{
  "vocab_size": 4096,
  "hidden_act": "tanh_gelu",
  "norm": "layernorm",
  "attn_scale": 0.125,
  "init": "trunc",
  "init_std_down": 0.0,
  "weight_decay": 0.088,
  "warmup_steps": 447,
  "schedule": "wsd",
  "max_steps": 4476
}
Each number is 128 + 24 x the weight over its row's rms, rounded and kept within 0 to 255. Layers, rows and columns count from 0. Numbers have three digits each. The size before them is the row's rms in percent of the matrix's.

# up: layer 12 MLP up, 1024x256, rms 0.0645, rows 262-441, columns 96-127
# down: layer 12 MLP down (transposed), 1024x256, rms 0.0519, rows 262-441, columns 96-127
up262 098:154106120120112137105117138143134137162132116140143142108124153119161154098146118116142087117085
down262 102:148140125121100110185069149128132169161111147115138123164120145130109112135147142178176107153125
up263 100:140126144126118091144111091154088172136140160125140146103107124130091149072141094101088130140143
down263 097:101147139130195093154127131153067111141123121147154154147119126143138102101052148115151144096129
up264 094:125078140140176073153155178096119181126144079100141144133134156113146108119144152158141156131132
down264 091:111132119090117127150173084131131132114153170103092133078112103147125158116123124127122102165133
up265 101:087140147149150080131098084144128131098151161156095117108140161135134126165147122111135148127112
down265 101:131150116155099142124125084112165130153158139146114111155119109106126122105146115121155156143119
up266 101:132122145159168164107134117141136080119179104112168132121127131139076142112126140116065103140125
down266 107:098097123147155083138119159124093128159126128148125111121133165152116074141151116101109141106192
up267 102:145139102170124096122159152125128138155142092162093115122158156117122139113094141112134152134149
down267 099:136119136094119128097095147130127104168092136127089126159120135133099116143182156165144121125117
up268 098:112073116132142123099132120118141140110155081161163126126131177113129137150108113108124127124140
down268 097:136128136103159134140090083076118099122101141109101121099110122095118175113106129128110136138130
up269 107:082118111149178115157131130127122144154109114153153156116133150107106111110122101139113163156100
down269 118:120096157119140167126109139143106108116155149125143090135129148114115099126109157079134127124139
up270 098:126150089124156098131112118122117130138170135143173152141139176135121111123136079143120129157099
down270 095:135113144113180125116137132139138133096083107124147171103091132126147141114105137102154065163164
up271 098:112145130113111138135134119121114164126156133132116115141122152142157127121107101128082157142150
down271 100:145148116129109142133091130137110148111141127123107151120131151120159153120102119146055164159088
up272 102:128136151083127109127146117151105147134096108156121149086132114114099087085118119141122152154123
down272 099:112126081120129104174099140142134103155125111078138149126113152095130125168096130128132122147114
up273 099:107126163125108097102111071107126148146140093161108159112113165112146153098087135148129090121150
down273 098:169136084140088092157128128103109101138102106095131123139101113133147162162165122105125158118102
up274 101:104132144138142122114133125143120148164140111116157145084124121097115120150104112201138177107093
down274 103:112145162133112105114160129154113074055112128175120143102126126111152094124142155148131121103114
up275 106:145064118174128107087130150146097158143120157136148161132139110144152095084084115154118104130115
down275 103:115133152167107167137105124172136144134143121083135131122112125106152151133148153117178160171101
up276 099:134118110145093104102105180120091148133167124113119145114124096130136121137151093096114092134162
down276 096:105123154124160098119123099135128134115116147157105136163148121111083107113126130150090153136149
up277 103:147102123148116110075149129177146137149155144149128123115093166118155164079154083123115106145130
down277 105:167110086127141137097130100114075136137116132115127073122171092118141109123137114156128123126121
up278 102:143147157115149124112160126142118135157122166107134137146165142185135112146140133115157099108141
down278 099:144110126144120097145109119157165113116172118118118105064120141132141182167112100119137113133119
up279 098:137163097125118137135115123133117138129140121108102106131143131090088108169152095168122111113144
down279 095:132104147167124135133133108118154109102109116125133154162142111127137142134128149121177141115127
up280 093:140149115131172155116150103141112079090141142128099175117131106140162155120129099176137141152096
down280 091:109201102142137143141102146067169138142164128132133111165116124162111104128133146192120116097098
up281 094:106138189181150139139103164113119165108141124135101129137131112155112144088126115086114106115142
down281 097:120135115110179124174134145113106113154111117152097122148146123176097140130108168110120102158171
up282 098:124119163136148101118157188112108143136106132129129129121124179091150123102135120145133092141098
down282 100:144150110097131111127104124148097133153135152124120119133106125145144113114105101133117107171082
up283 106:132103137138118108133131125121096152169169155178137119098126165075155150107110092130093118174101
down283 105:105134129120145149167102152144129193142133128087092152143142165128151138167128107133134128168111
up284 098:149134161176123134173106137153123108133122154134126152124174126141151096124154115166112169123137
down284 100:148118121130148117134131161151079123134112121133138107145102130127097096112149114105110097148110
up285 100:127108166097124085121081124141118172120114088116167125141133126111171113101117136133134135142173
down285 105:145063116112113118132147147130110151165123130135095135132128174132111142134123067117132131122138
up286 103:100154128145107114101159107137110135147131136141128143140127125127117170139125137171105167111115
down286 110:086171103142123100132136131122105083149116104165090161139103142142112125144134082151142128107112
up287 099:133150119145123110090156159106092188149138136159094144119187145145094147120084136157087128126123
down287 101:128128082149095117116087167141118147118184136162126108121134115132151140105135095111127145115139
up288 100:135124152136157085109125130126118083105123164137139118080144142094115133131133090115140178105133
down288 098:122100151111205136139157114128157110157111151159128098138132098126147111147130107111121108171096
up289 101:135124100161135119110115110118110116145124163158133142114146130132134133162156107160132142110119
down289 105:112137161154173143137166091117122121160122116096118104108150142140123111137152168106090137143143
up290 111:092065103113130127106161118163134127129120117127115150160124126103168136159134143162139134128156
down290 127:149116145128141136120155118119144084127134076144146090151110119113117111138144110124116122128134
up291 102:131133103138125126095145153161158119108113111107123113081137143184098147134114122162101163125110
down291 099:104076139112171097100098107143145157169181089112133076057126139119116140122123139103121107120134
up292 097:151179146147148141149152135115088105149094099144181150091143123109105150094124162107147125158153
down292 088:137109131150128194118111092142139086104116132134131151166107111131132086120204164109102132091153
up293 099:143140197130136163142124100145131066120107138138142152155130156134133135141107131131102071148113
down293 093:137124101133134111118128100146164102155129117116142161116134133157143115146140115150126142178140
up294 092:111158123163133125090138126157138113125141141153119130159155128139120131091097130120151169101124
down294 092:157096133123105125176176118128158099114089140101084150099132121105084121121148109120099111127121
up295 098:086093142204116073142153162154103132121098157153116137171089180130128151107136098099131136150144
down295 100:145124160102109117101147172114109140102131152098124107150145151124065115157116171132097154146129
up296 097:119098125161117125109110130143134122143133089155094142114150134113156118113123113151140167121182
down296 097:131111136119147123177123131125105131136158080128124096135147164097096142158123123105153155122080
up297 103:127053124149138148116128128121148134151132121144115110117140136162106172092130145110088072188103
down297 103:102157098107083173117114077116092142112129152123120119175164146125148127121161125118138128099142
up298 100:149140123119121131153077136124099136156097140152106194135136110121117168129108109156097153161119
down298 100:108130077135110108125161116080109124157168138112137134166113084123147168123103146128177158128118
up299 100:126132129121117122151120153156089126149136093138095155142137136135096130129086100154107095127157
down299 099:186098109130138130109103134128115095125162135083151145104151105118119176162136169153131153122139
up300 093:144114102168141124084097154158119129158105154151102111123146107151097130154166127136160112159160
down300 091:143108208148152143126119095119161097124122117145096111141136157132153124145115109134127162139122
up301 103:153093110128111118140143133143105104116102149132130156107074130110098129076113129130155147141080
down301 110:140164186145100136104169100109111152145131119113145094156153123123157122130116108162132117127118
up302 101:129137119149147177123150150109124107153204108144099107099150129123174213143162118177112116139157
down302 103:095134110129130102146158167151119100118112128078104101175100154170109172047126143099149125115114
up303 106:163144148120143136157096094135129157114134145132085117093142103117134149087105102156071119163114
down303 099:113121121143108134108127113161136104129141109097141104173124095147168103179141127114146164107165
up304 102:076149126141161084176127094113108087135151131130123133133142119126176134124130177104132133210085
down304 105:125113108099154164107092118127117128108120118112140094117114174121136119103127116101154069164094
up305 097:147105136107141147118162131115078077149170146119156144082134137107168179104120118071115116138139
down305 103:134139100156151135164106129106181134119109091094140143137161104118145099144089108173090113116143
up306 108:134114178093134099116122144129094120103119120112126185131146133097152141171107112126069097100132
down306 102:118126103095146123172126084149077152190115134127107140099141126083143127110099125121088106154105
up307 098:119103145159120114139134133131166111141136095110147132107169110084111158147114131147147146147118
down307 095:136148087109092126142110138152208128093146160132143132136140120132123121099104148089102129127177
up308 107:114150143108141146115113135159110121094135148135133098105202157109129110109132091170114103157137
down308 116:107082113143159137124192070124137097115155140144114129143096135128118101132147093145109104088128
up309 103:127110122150136126103103158139103091096159133166154128110097144166127066128121145131115130149120
down309 108:133127125106108125145114112138113135142104178185150104112123162128079192146101102149105121126100
up310 101:107110184114152139131108147155125104120126134104096170115161157132142132134139136130079129161156
down310 100:102076104111126144127093157149141141127163149136073173109090147128153154109094122144136146135116
up311 096:109095098140116127115137122136129098177175164152106134106147070156111116100139123132090133108107
down311 096:142127145118134145149143138160130146129096118138125179142169195132155155143171142166114147135198
up312 109:133112104109150130158136124123146143155170135121116127113112137120154120132078104158141135135113
down312 104:164136143084134118134157116127136113132101098168152163142134155149161115180091124138090131133143
up313 103:132153168139153093093084164153113165158163128128089139102143119115098099173127094143122109087114
down313 107:136107123085099122125099119104129151143152124076128168123114113114133132116111117156126091126109
up314 101:130112105097106133105144127160099115163132131179131115134158167141148164136065133143149117176153
down314 101:169151138131114162143100102113118103086169135153133131121136095123106141151152137126127146116123
up315 100:054137157131150065119137157132138136135151118141149110080096129139102152142070105141060122134090
down315 098:142118196119145138139123145120161188147114138093137120106107162114118154153161110120158113147116
up316 092:126141136119131118124163124159156129147103142126123120148155089127177118163157164170170129155109
down316 080:124124136109108083138109140122248146121157140132097140102089122098106145120142117133094151129119
up317 112:113142120078180115121152127140093141112118150133111120110131131126150139129105088136120118134104
down317 114:107149122168133157129148137099158081178123165140105104125155145129111092102130120161103104101141
up318 096:110119115132130137103130114151150171141110120088117098112099140128141129124154140141143105154141
down318 096:103100138073114122136172135157194134155131117114116150152124131130130099146128134147134164084114
up319 094:148109114172150094143126128160131124149201134144093171128120117154142136135114126167134159103112
down319 095:100106144091125123148155082139070143131129132157087158126117135155155142119131125127086127099130
up320 098:142139144148087134156098103114130134146120111119118145123120151106156159124096123117138119122170
down320 098:126140115109110132142153137139135093149121116100095150147119118098145140119122129131139152082133
up321 094:121110155135154133151114155131144142116106120126141171158167154148127109118079150161093113108124
down321 085:125114119088120152105143168145135108174134116054129096144111148147111143122176182130153122084102
up322 097:155076111178087132084118089173163109116140119118152166141163132108097141097121099143133103137142
down322 094:150152126091106133138116115130119113164144160148095114129165125145120117129180122129108151118111
up323 101:123123128138143148127084167193099132130133206154155190125130133166139120139143115115147108102149
down323 089:123104121141127106130161115143126130135141127127140102130181126129115152129108122148094162109138
up324 104:153111112116126152128135142182111139111101141141105135130131156136145094097097115144085129137125
down324 105:131100106166136071133128134147146090159115070087141124109129126095097114124129081136132133169127
up325 106:119156102149149111105158146121098181118131100129118150100189130099162106124120119129091114093130
down325 110:129116142115139114137152117149073169180132166082134124138176106144138100133144131167134135053172
up326 102:139126183106107139123154127158122097120136119115176172136131137139119118158089144112131171143127
down326 095:117114115107105152145137136124132095117107136153158133111146102152089109125106116139108106115101
up327 094:116094146088119163123130126089116146099130160171187117155142109184147114121126149122073138100155
down327 092:136133126154088147145090138137143142115106119109102061140172108086129144086156145111146112111132
up328 105:106112137128168113131137176133138063124110151113132124099141178084146128166117097126135133130121
down328 102:115141150094125136103095120094097098141104166103112114122123137123137155100135157137128146131128
up329 102:135130136127129110138082153154103146158138077155126118127157106130115115126150094144123126102136
down329 110:112147136107114170127143103104143104123097151156152111110074131148115098185131162131159143129114
up330 096:137129105083107121088124088151121138093134153151101103154191112142142134100144113148089110145140
down330 092:156135135075109112127122130119121132183134145150124137122145135108155132138116143109192132132087
up331 103:100137118123118090131127129134142117154191100096128116146086129118121101115100124131121086100099
down331 107:162094133132125116135153127117145135132121146132124112065141169103102145138139156102141080134146
up332 100:143116111123136097139141124148132117143161111109140136125156093164124119104099132108180146121117
down332 099:135149125109129152132142147144139133137105140124149106119121131144136145110137139102096098106148
up333 099:135138094110147110132136151142142125124133129141105097117143099137128135146115115151093179150143
down333 102:081135138175108108143129149114110104117099134156143102156129133133040132087126127101125125167111
up334 100:136139094144095137114108144142160086159174125135132133121119086144144130139151122131155145121124
down334 101:128160144170145126155120107127152149133150107153126111105096121094092146122139135119130125140166
up335 098:148145158129153098120144166144121132137130142141089167127129121126128137117110104104131121178141
down335 104:134102153135131143070119148163143127143168151106093152113143144121105131117106176149128105164090
up336 102:042131144165162109143140107170099138093148094125119091074139149102106154124143094109137084124138
down336 108:121121124148089119070138153131134135112111121157120117139107121140116133172165127142152165124138
up337 103:168160128126128106140102141199142067138143141172107164154092163128137154131083116101108121135147
down337 103:124147145134124106143171113105145089102111137109109112093129148123131132140119172137182163181104
up338 098:076149133131115151129127102138150105109158108130143142121131129190109152118145133172119159112143
down338 092:130125098103163137150128157115214122135139110139091125110138159096072142117136088128125083139103
up339 098:089097140141146159105134161153113133177127168136141151159128139141146161136115098115149167103121
down339 098:133170119101151132113198102148122164097133079103097138116141106090128140113161073126127096136112
up340 109:146113161128178071090115121128111145095133082178088096100166147134113127108135134148113092115114
down340 117:143110144122121146144142093139098117119093096096132144098144131164167142119136108137101101139150
up341 106:133127110136166133146170142141119137109121133141101152130126111087136077112127097118105125134135
down341 112:118160130126130147161152113118139136129075156101139121155136142133134129122138116152125121094115
up342 097:124137106152166153136166169146151174129151114144109120146116127105113132166170148147134126131151
down342 087:144143119122140119138124064163188083110082154146130123165138102097084119135151109116114140120158
up343 104:101140133145142138127140085119121155151133160158129107138159162119141126135126103137095110096140
down343 106:165103106122150117148125123165128172157120155157144111122169161124082145139105141110129175093102
up344 105:132136083116116122116104130142119133153139100183151146153174139131147132152104091079182085118109
down344 105:158144158138156132139128110123133088171142110095102122117100105110116135145130107127137137117132
up345 104:128187173112094122132078156121149141169158097132092111130162136125151156114123128156153137153128
down345 109:130132142129113121123133140104157174118136104168154154102121100145153133112128109157108133103140
up346 093:099106149121163098106142131144129102201163109099108150112170172112107119143178165159134138131155
down346 087:126144108140121143103117136142175095138109148085138121141144133100129112143153135137102155100116
up347 093:143114118130141140165140152145078143149160186145125168134143135139122136149124131173117154147141
down347 091:143141146132095133127135117132116100132149162063120165110114161130130118145140123142146112110159
up348 102:111087147119101144137127131150086126155116126084166161099134168162110177100142123102116142127118
down348 102:136149114107126135133140081153176106138136119127144112167141119132140108117182124100141131126130
up349 103:078128153137109119156149111168129123152160166117132132115081145098130163121160156113102148149099
down349 093:117127110136133115113125112099113131114136117101128079102092126136147128130182120164127118124103
up350 104:127151113126186119171123130132134159151149154145148153119159098149123102082111111138057142199150
down350 106:180135114120123079107135144101133127107095169185142107117133134146152158090111110147154154153116
up351 106:105079105126154143118121127128104125149162159147170109142110148120145102132135116118112145121125
down351 107:115112129153161115128175163176113139152139119111092109099133125141153114092132147130158101118125
up352 106:103086093155140129112134118156117093171141124110140153132107159159147130127113116121101130155098
down352 106:120147101101140114155168149148141132090118112148147142115128102124131133132101112115158131130147
up353 099:135143108160154112161095099178095114135109160093083137136132100137120142134124122114138142147156
down353 103:137120144096077146169151113129146132151135175113107120167106110128088166140123128160143101149106
up354 097:120087163162077101148134106135116158126127138155148106164144156134123109098174116155155137082111
down354 101:144120171137153143139087117121141126111136109078165102097146126123137106143126114113125119152118
up355 097:109122079132173161146100116144131159140122160099146098103102170113102119146089087111135126090112
down355 102:144174080124136153095153120147097111077135139150133116127144148153121155130104150111144145132148
up356 095:088191134169193135123156150125133112090176141160136125156107158118118129141139115137151090106127
down356 089:128096168126095136086108129142138185175165116110118135128160130085174145099117135107124156132131
up357 096:159117102128141095105148145140165153138120147134128132147157155152106126138175131148160169147129
down357 096:172113116127120128079167111140190122095097131144167110093124079119109139174130147154095147107100
up358 102:137138138119147151137180142114111155150153141142120127127125143081156105123140132116152118119103
down358 103:150147145144149165140100125114135090111147096121155166141168098127133110080175125137148116138145
up359 097:112158114150134109134126191119091137114129152166105193147172136131133137124154150111119126138130
down359 096:082089110085138116132126135081110148087160157119093136118101129139111155138084092146127121131106
up360 094:150125106133169142095126099125126145148110139152139110152167125141167113121112188177148111119136
down360 094:091099142144117118161114085111157138149169108135124129121093114100109118146142176154100121122129
up361 097:136125115162160103151069144147157158143135160141109086115106153073107125088101111147152127120113
down361 096:124156137116101139057133105137154125116117087180139139180156129153181119151134137147107124077137
up362 100:101124096132124126129117113154117125174127137086086123155122119160128139090106106146156115156167
down362 096:100121124112155135149140140157139166105103096171144124095132167096106138106116143086097135119095
up363 102:140105094164157115134095166139135137139122151130127095142107122135105120138137111163085141158139
down363 103:119150127171179131148125134171129138126081128140136117117100114125095117120117132123171114160080
up364 097:119169126102114132121158119112125130106115140204108130132165156135121103106133172128135142123158
down364 100:143122148139119137174103110123125109123122121090128125121119115128138132130121124126120125128100
up365 096:148114135122122115094167129166141143128122147113132120112144123119135126138128129126152108128129
down365 101:117122120135106140108102118151111154125185163168073109130099119097120115109094133118110092154115
up366 108:083099138153112112126143144120108115100150126134171103162110171144137137144090114116139137121121
down366 107:086136159053123120117129106153153120128147117124146139119070093116135130132140109186118104110140
up367 098:114104143125077173148112111143110127135118104103130125144108196119152173112127095086107149095099
down367 100:169117113115141121126106092147143162117130099104138104128102114069090118142140125130158115130082
up368 102:134070154149117079129075143163100104144122148097128135143138129110122138116125115115120139109112
down368 102:081155108146145126117139125125119139102110151116125129100099177128156096151180121074113134156126
up369 095:148112085123153091112110130170158131159136124120133130118184127181120160150112124147142155095119
down369 095:162111132133112142102175096158161113109113121143134150127098124133169133127096168143099085148118
up370 101:146124102155091123119117097139109120140154167164146126083148133140138135133102118107120099103125
down370 098:141126126085152123120141152129155062125164106133077167135127146153124113132101093160105077141118
up371 110:091123134112123089107123203145114086115143108121107136131158133106161130081109116100070097133106
down371 109:094121169122160095154152115133098128130121120092073111177143164118133162151129104125137116161123
up372 093:150134102122170105114138174138116149163144161095158155153192113123143130092149092192151084125127
down372 087:096128130102128157099112095169132125143119145122145124127125111093152049168120108121124126120164
up373 101:124127143126120129114131149104163120119112116168127172146166099106119140147088139091158128117089
down373 097:140146114126157130079094121157176101096129128136133141127135150147126093105126116120131107157142
up374 095:124085157170116133089114102186130165133167119113153160104115120127116137124138093155185164158142
down374 092:113148151118100141146132109105140122122135115137160087097136130104122133092107095132132086115150
up375 093:114107112172107139125093108134109153156137111091161132132129137139118142138108090161154087151129
down375 092:124066125153133115132142091081168121138105091108113109150155099138110121148163167131101124083116
up376 097:123094154110146125101122162112116112134129132192118188144107162141134104144124175171139146114097
down376 095:143102119103119147156067153133143134123130136120119188068143120112145135135127128135100162188124
up377 099:112087158131121131101113134114121157179166141164112133155145140097113123145111126130151159126121
down377 099:149160140143139159134133124107139129133142135146128101131079116090133128136126137135167098155174
up378 111:136095093148107111098109108134111106121143112167091152145158134134182117151068080107143092132148
down378 110:100146125109132119072112124154110145112129123172115091135121113113153078141136137108124139145101
up379 096:120135095126102101110139125093124113120110135143147168126144088153126126123099122130155139126131
down379 098:106150150100122148110119132152121138119161128153140109151153121102144120119126129141068126153066
up380 088:140137147131116143122168123129108135111105147135125094173146136116131110142158149126194119117133
down380 086:113160095139091120141124160102148128106159168152088157144128148143097141158089158141084084151126
up381 104:132155137139163127113089151090105125153178133135134154128107190149118095094110127175136139122113
down381 104:127138129133145089092122118170103105087126158095115149125142081148139098118115116130149092158150
up382 093:118106112165100090135107149137153143159144171127119170162175138144102114110154120137140150141120
down382 094:111142128167131113127136137104173143117125098073110164129115171105103158142111144134131071093148
up383 102:167128094168078113124146129160127100127090084188122106168113122130167109165105101126136097174114
down383 105:108083127127102139127164121113135058093075121102157079173146109138160103105139174115139122104147
up384 100:149103086165104096174164129164104110151136116120139138094094152097104117131169070142091111135079
down384 101:153093119112095152098111146119146139172123164101138152124141117184113133098133200150125161145128
up385 103:137130113130143141101169107108109175152111111117120156108146134125143120092143126160178140129104
down385 102:148109114118143097092095140119101091145139153097174115116142135145141150136115115153132113155163
up386 108:136146132112158133137149129133114122133161140129162149111137139109157150142126107168182164142077
down386 104:125141141155149106116134115134157144106116112180137096153141106121150114147123110145139089131111
up387 098:147127111150135123124145161155110129155144182113161124077126163120153179132130132103102142118151
down387 099:134165154088140137150149141147129153169136090113111152102135139138129116137146062157116153110132
up388 102:098103148112150181092083134109138113176155100126149165061130163133163108142116125128125102134110
down388 112:163126151086122154143124126125111145114148090103112160130123109141129122121134128087156065116150
up389 100:135139133173144145136138142113149114157183105181115126115133116129142100110117142158152151129091
down389 103:114113124099141131126097146152120150152135152071140129126130111172107148153109090103117144137154
up390 097:108150145156122122165146147164155098125164115131128115123131138103101097090110120126112085125115
down390 094:131098104118182133129102094107152167131149137184067146124120162136141155132103088109147118123119
up391 102:095155137129116105163097133129124118100164191140091161100108133111117163122128132085101154132124
down391 105:125115142124146137153114146121112184174120128113116169140119126100119129113153153108133128157119
up392 101:100072163117096096143075121107115145096162096153122113084145146125135102102119126122109107162142
down392 105:102120147156092128101124159096103130128141111137162162154128065182112155084110119147136118148117
up393 106:138116132088135140149157089166113156132117133143102131151143138164149158116109115169122133167111
down393 111:121140133135154064103095110117126142149123169137120144105129110111096149133172141106102149077131
up394 098:097129094181124117134152139096118084123105117142142096120129168154131119129140141142079166140091
down394 101:142145127126146087119095130120118132144154175125124175115130147152105115125140117109142156101103
up395 100:123150123089176121121110143135115109160126142143142178160140121076120146148139128101164116091084
down395 099:133081138116118140153153123146125162106160157120093138112132133063136111086128063148066118125178
up396 102:128138128104154137132149161087122123127114114153129110101109115154158126072114141088158086125120
down396 092:131134143106111121112132145123129141132126112150109088141147120148149131161120130134144130098131
up397 093:108103139126184158101113112164126118100124074125155126122156137132144144060070153168112101139112
down397 095:139150181108145126165145105114116145132095126127121125118124090149088165149132123145153172135139
up398 099:108126139132127168177090144118117103108124117135060124126131163128096155134139113137110164144101
down398 094:143135151152088086127127149144130148123138122129159095125136133134163124109128102138119101115101
up399 098:125164155113117153137140148163152095128109125124101164147113155113124115127163110183082118111150
down399 090:127128125154117109182147104135182116162115150108115079145139141161161139112119135122150109126138
up400 107:106146143147181150119170165120103167125126139170128116119123131123130080145116123159097104163136
down400 107:107136095160164124126102126139137151089117127124122147137113118128099104175134148129086149100103
up401 101:142137092128154128124132114159121154130128134125174149100147101176134169102117122123119159119077
down401 100:107117117131132129115115121122124116089122160150133132105116130122155142122163109108111108123185
up402 105:119108099144135131117123139160154136126146121188127148097148131142101156155166139141161114124145
down402 109:088191118133089183158166120127165155110073143124081111111134113109145102173109144124109079114126
up403 097:151107118139155132140110123142111098126114102124138102124130125104121170143143133140175137136069
down403 095:136178130117148091127110137150122133160130161173116128134135104147135133149133157161128106143164
up404 094:098125088120090171146163095116128146115146196125146150099091129140143083135156154126152132135166
down404 095:108115182115166150147154169124135094133109115144109088181108076107092121158110095132060142097119
up405 105:080143174134125097105115108120098100187124153123130170129129105106124138145139150147099135115142
down405 109:161113094110130096095127149118121138077169100121135103080154112136144127119117100122123127132125
up406 105:100125133177174130155131118146118110123149142150112143178137106145112154082119099159110133136126
down406 108:138099138108161147097107110123102153158124136122120166115164136112109105167115122129122063145101
up407 102:155138111129139124090118099120125151118124100102111113139150139109164098161074115071111106110141
down407 104:156123155150127111102172141159115156158132116156143141171138180093135122131133097126123157079118
up408 094:152122124124128138095166074113145140147096134118118148148108089172148155150158097143123139179163
down408 091:120087124114159133118073126131182117165154135116129129155137056143100144113157167109124154135121
up409 102:113124132173134129132116130140128145160138122137134092128146099106190127128098169131139152101141
down409 093:128100131126118161136163132112114113130163125094159127125137111125110124113105093111155103131132
up410 109:071097129170083097126145141119107103125134129108077155113123165131156129124086127130137115135150
down410 110:136100116102125114120131153152090134129098117138116137135115111102106134161095123130170081145094
up411 096:084120101113145085153156160133127126097129156117137134094100140138120148136112133158111096142134
down411 094:149133158119148135141132142176124113170154130166136134148115104143157147167122100105108139154145
up412 101:155101144134113155113135168149098145152160099125106141116129124124153108122124093101105156065123
down412 099:078130151162140107116124138167132130143136148137149136159149141135151116100124126095096158119097
up413 098:150142160193145141132087142148154140120134120129138120153139116114106154182146167138161154129166
down413 099:136112134114161098109171116107168102122119127101110173096137134160120121098152162102128114161146
up414 094:132135130098127172052117123151131115194191156129110133182141100164127115140099141169142108120124
down414 087:157120130142088137119132159136114116137117116128143114089108119122097109124127123135111129109136
up415 088:124150128114152135113113166140129067122149167153122156113118190153144137132096148160157092124085
down415 090:142129151200126133174125133102132124133103117163106139133157133168119154148135125109097157125092
up416 096:131129117114082109095090138152119117111102097130131157103121146159134195138138122095115139122174
down416 099:155101148128141146121137142147147103140123130129129156156170141154139125071139130148127151171155
up417 098:108118094132151085150155143110099129129136144080090138119094127081106108104090103133101127127151
down417 092:149112093100187109132081144144131104145123166146143133131106144164145098098111136155189092091127
up418 098:115114189155103098118085155108137102105162105127130114149130133146150140120152194158097111141147
down418 094:122151173106114156170135124128129106132140146168175097121127145137131106132139125136147116124137
up419 107:119126129135146177131123130105131132132163135125187134102104151142151081091162110084099128128127
down419 110:117132130132115119151087154120117160120097095146136110116174136144138157113123146152140175108107
up420 099:151161125106133130156161166147140131088115126095080111124134143079137115117114117163119160118184
down420 100:135145146129139110160168084121124112156127141137127157103147128093145151148108160098123091140119
up421 098:146134127155170141175109139158136146100121123152100128096177146108122147153137151122099151167150
down421 099:142077149132127122111128113135138113161147096114137125156112149109128113135158113162163123109085
up422 100:140133142096151108126136154088103160097145173140155125155140140104124161128155119108122114163151
down422 094:143119108143161153118093147128141148104133103098139093111107099119187148136097099147137144127127
up423 109:104137115106161134130104105127114133099181133112115122103163177121168119121149089101138126154124
down423 111:147088116081137151111145153107122159130127112134136093110161120135140118113122138118123131160133
up424 099:102128131116156140155140104111106178139160172123135130097138111148122144096119113130094143149146
down424 099:148149155142121136169139143134105177154082148150114058136122121130158157115161162150101098155143
up425 100:124099167149110111077077132137140139141154138152145144163183156159127114132123143124080112182090
down425 095:078133129095107174131106125180118121105097155151145130148113093155094121126105092114128119165113
up426 099:143091173137161106105131177141119132114152145109094132140146099149093144124172143116098148127111
down426 097:062175108169142165122145111122089104136145146136131101124113120127158154108125149123111185144171
up427 097:154110124118167085116127151117128119128137127123108132140140156120120146109094103139086152168170
down427 095:118095116139112119093115101109085124096149131136150154184097126112084150128119111149148135110136
up428 103:106089112135135112085112124155127141128116130127092114090151122186122161166110125121113141130116
down428 104:153116105098112142109131082100114158136123121114157139081104109079100111112095123094138111110118
up429 105:101169129164125137161092135136126122122137094151133172132134110132165124098139137082105125117160
down429 102:150112143113151146085167138113141098118139125099128112138142108195114170125131144142142138137151
up430 113:126125130119136123101112141166117121142120102154095157103149123098144099111155103169109108137162
down430 123:107128079138098123138090110119127121142148191128120120098146135145133093158147133132142167114163
up431 104:075149147111152127100155118101102170146166152106093136109140140138130133096113193114092153117121
down431 104:137172107178157152084126130146137111119111113171121111128064105126100165099118093122136124106127
up432 099:166137124146119064141076105169149133132164119130150148103140148174135123105119171151121141149134
down432 096:103101062108122137126111152106110153125096107122132142133162131146162136090110102065082095124147
up433 104:147158129116168099131150170159126134120104121124121111197134129117130127144108135159140103107072
down433 099:131139142101096120156073099119124151102114141158119129119129117130143157180122159156092106133175
up434 103:131167115151158104133135147107142128085102131172124148099121158160146161115166117147121118170104
down434 109:148174127085165127129145134129109139146116106115169146120132157137172133118121153138152128167167
up435 094:134146135149146101144150124136127128203128144140158109119112145135124110101141116144137124176125
down435 089:192148171152108155120116133134137111102123150119108129130149128145099107158096148134132136109129
up436 097:129150102140143152099110117093123143156145128134115116079153107140176180162101130145109172117169
down436 101:160140135133144081132124119119121149133140114165114135150126134125085121130105132121095151130107
up437 095:112091162125106144130161128135116125164112136098138111156111094122088132136118121167140186105138
down437 091:147122112113132163109143161114147090144149117149163115127088158184093111138112107156158102138118
up438 096:112153122137138134150150083148157124148131167183098100101129139151134150112135159114118149120137
down438 093:125111117135117142064129154132147100127176114103090173143173123128184107121099122153145118139126
up439 102:130129149114125107163087140144125168137134162156145094128103158126107105133116119117097150162088
down439 100:125069142137144121068117128139141108092150100120162128139118151163115129113134128127158124130153
up440 102:121074186136099135134129135156106107131123135131104180122152131187132177131111152107152107137163
down440 100:156123093111174154119134144139109147119094133144113152111187118112146121138159112112128124138115
up441 099:118157147116138100124137141141069154134139139153097148141079115116134124148124134158101074104123
down441 102:106150172140132153132107117182130122143126122109148140157167139191145135114094116104142124128154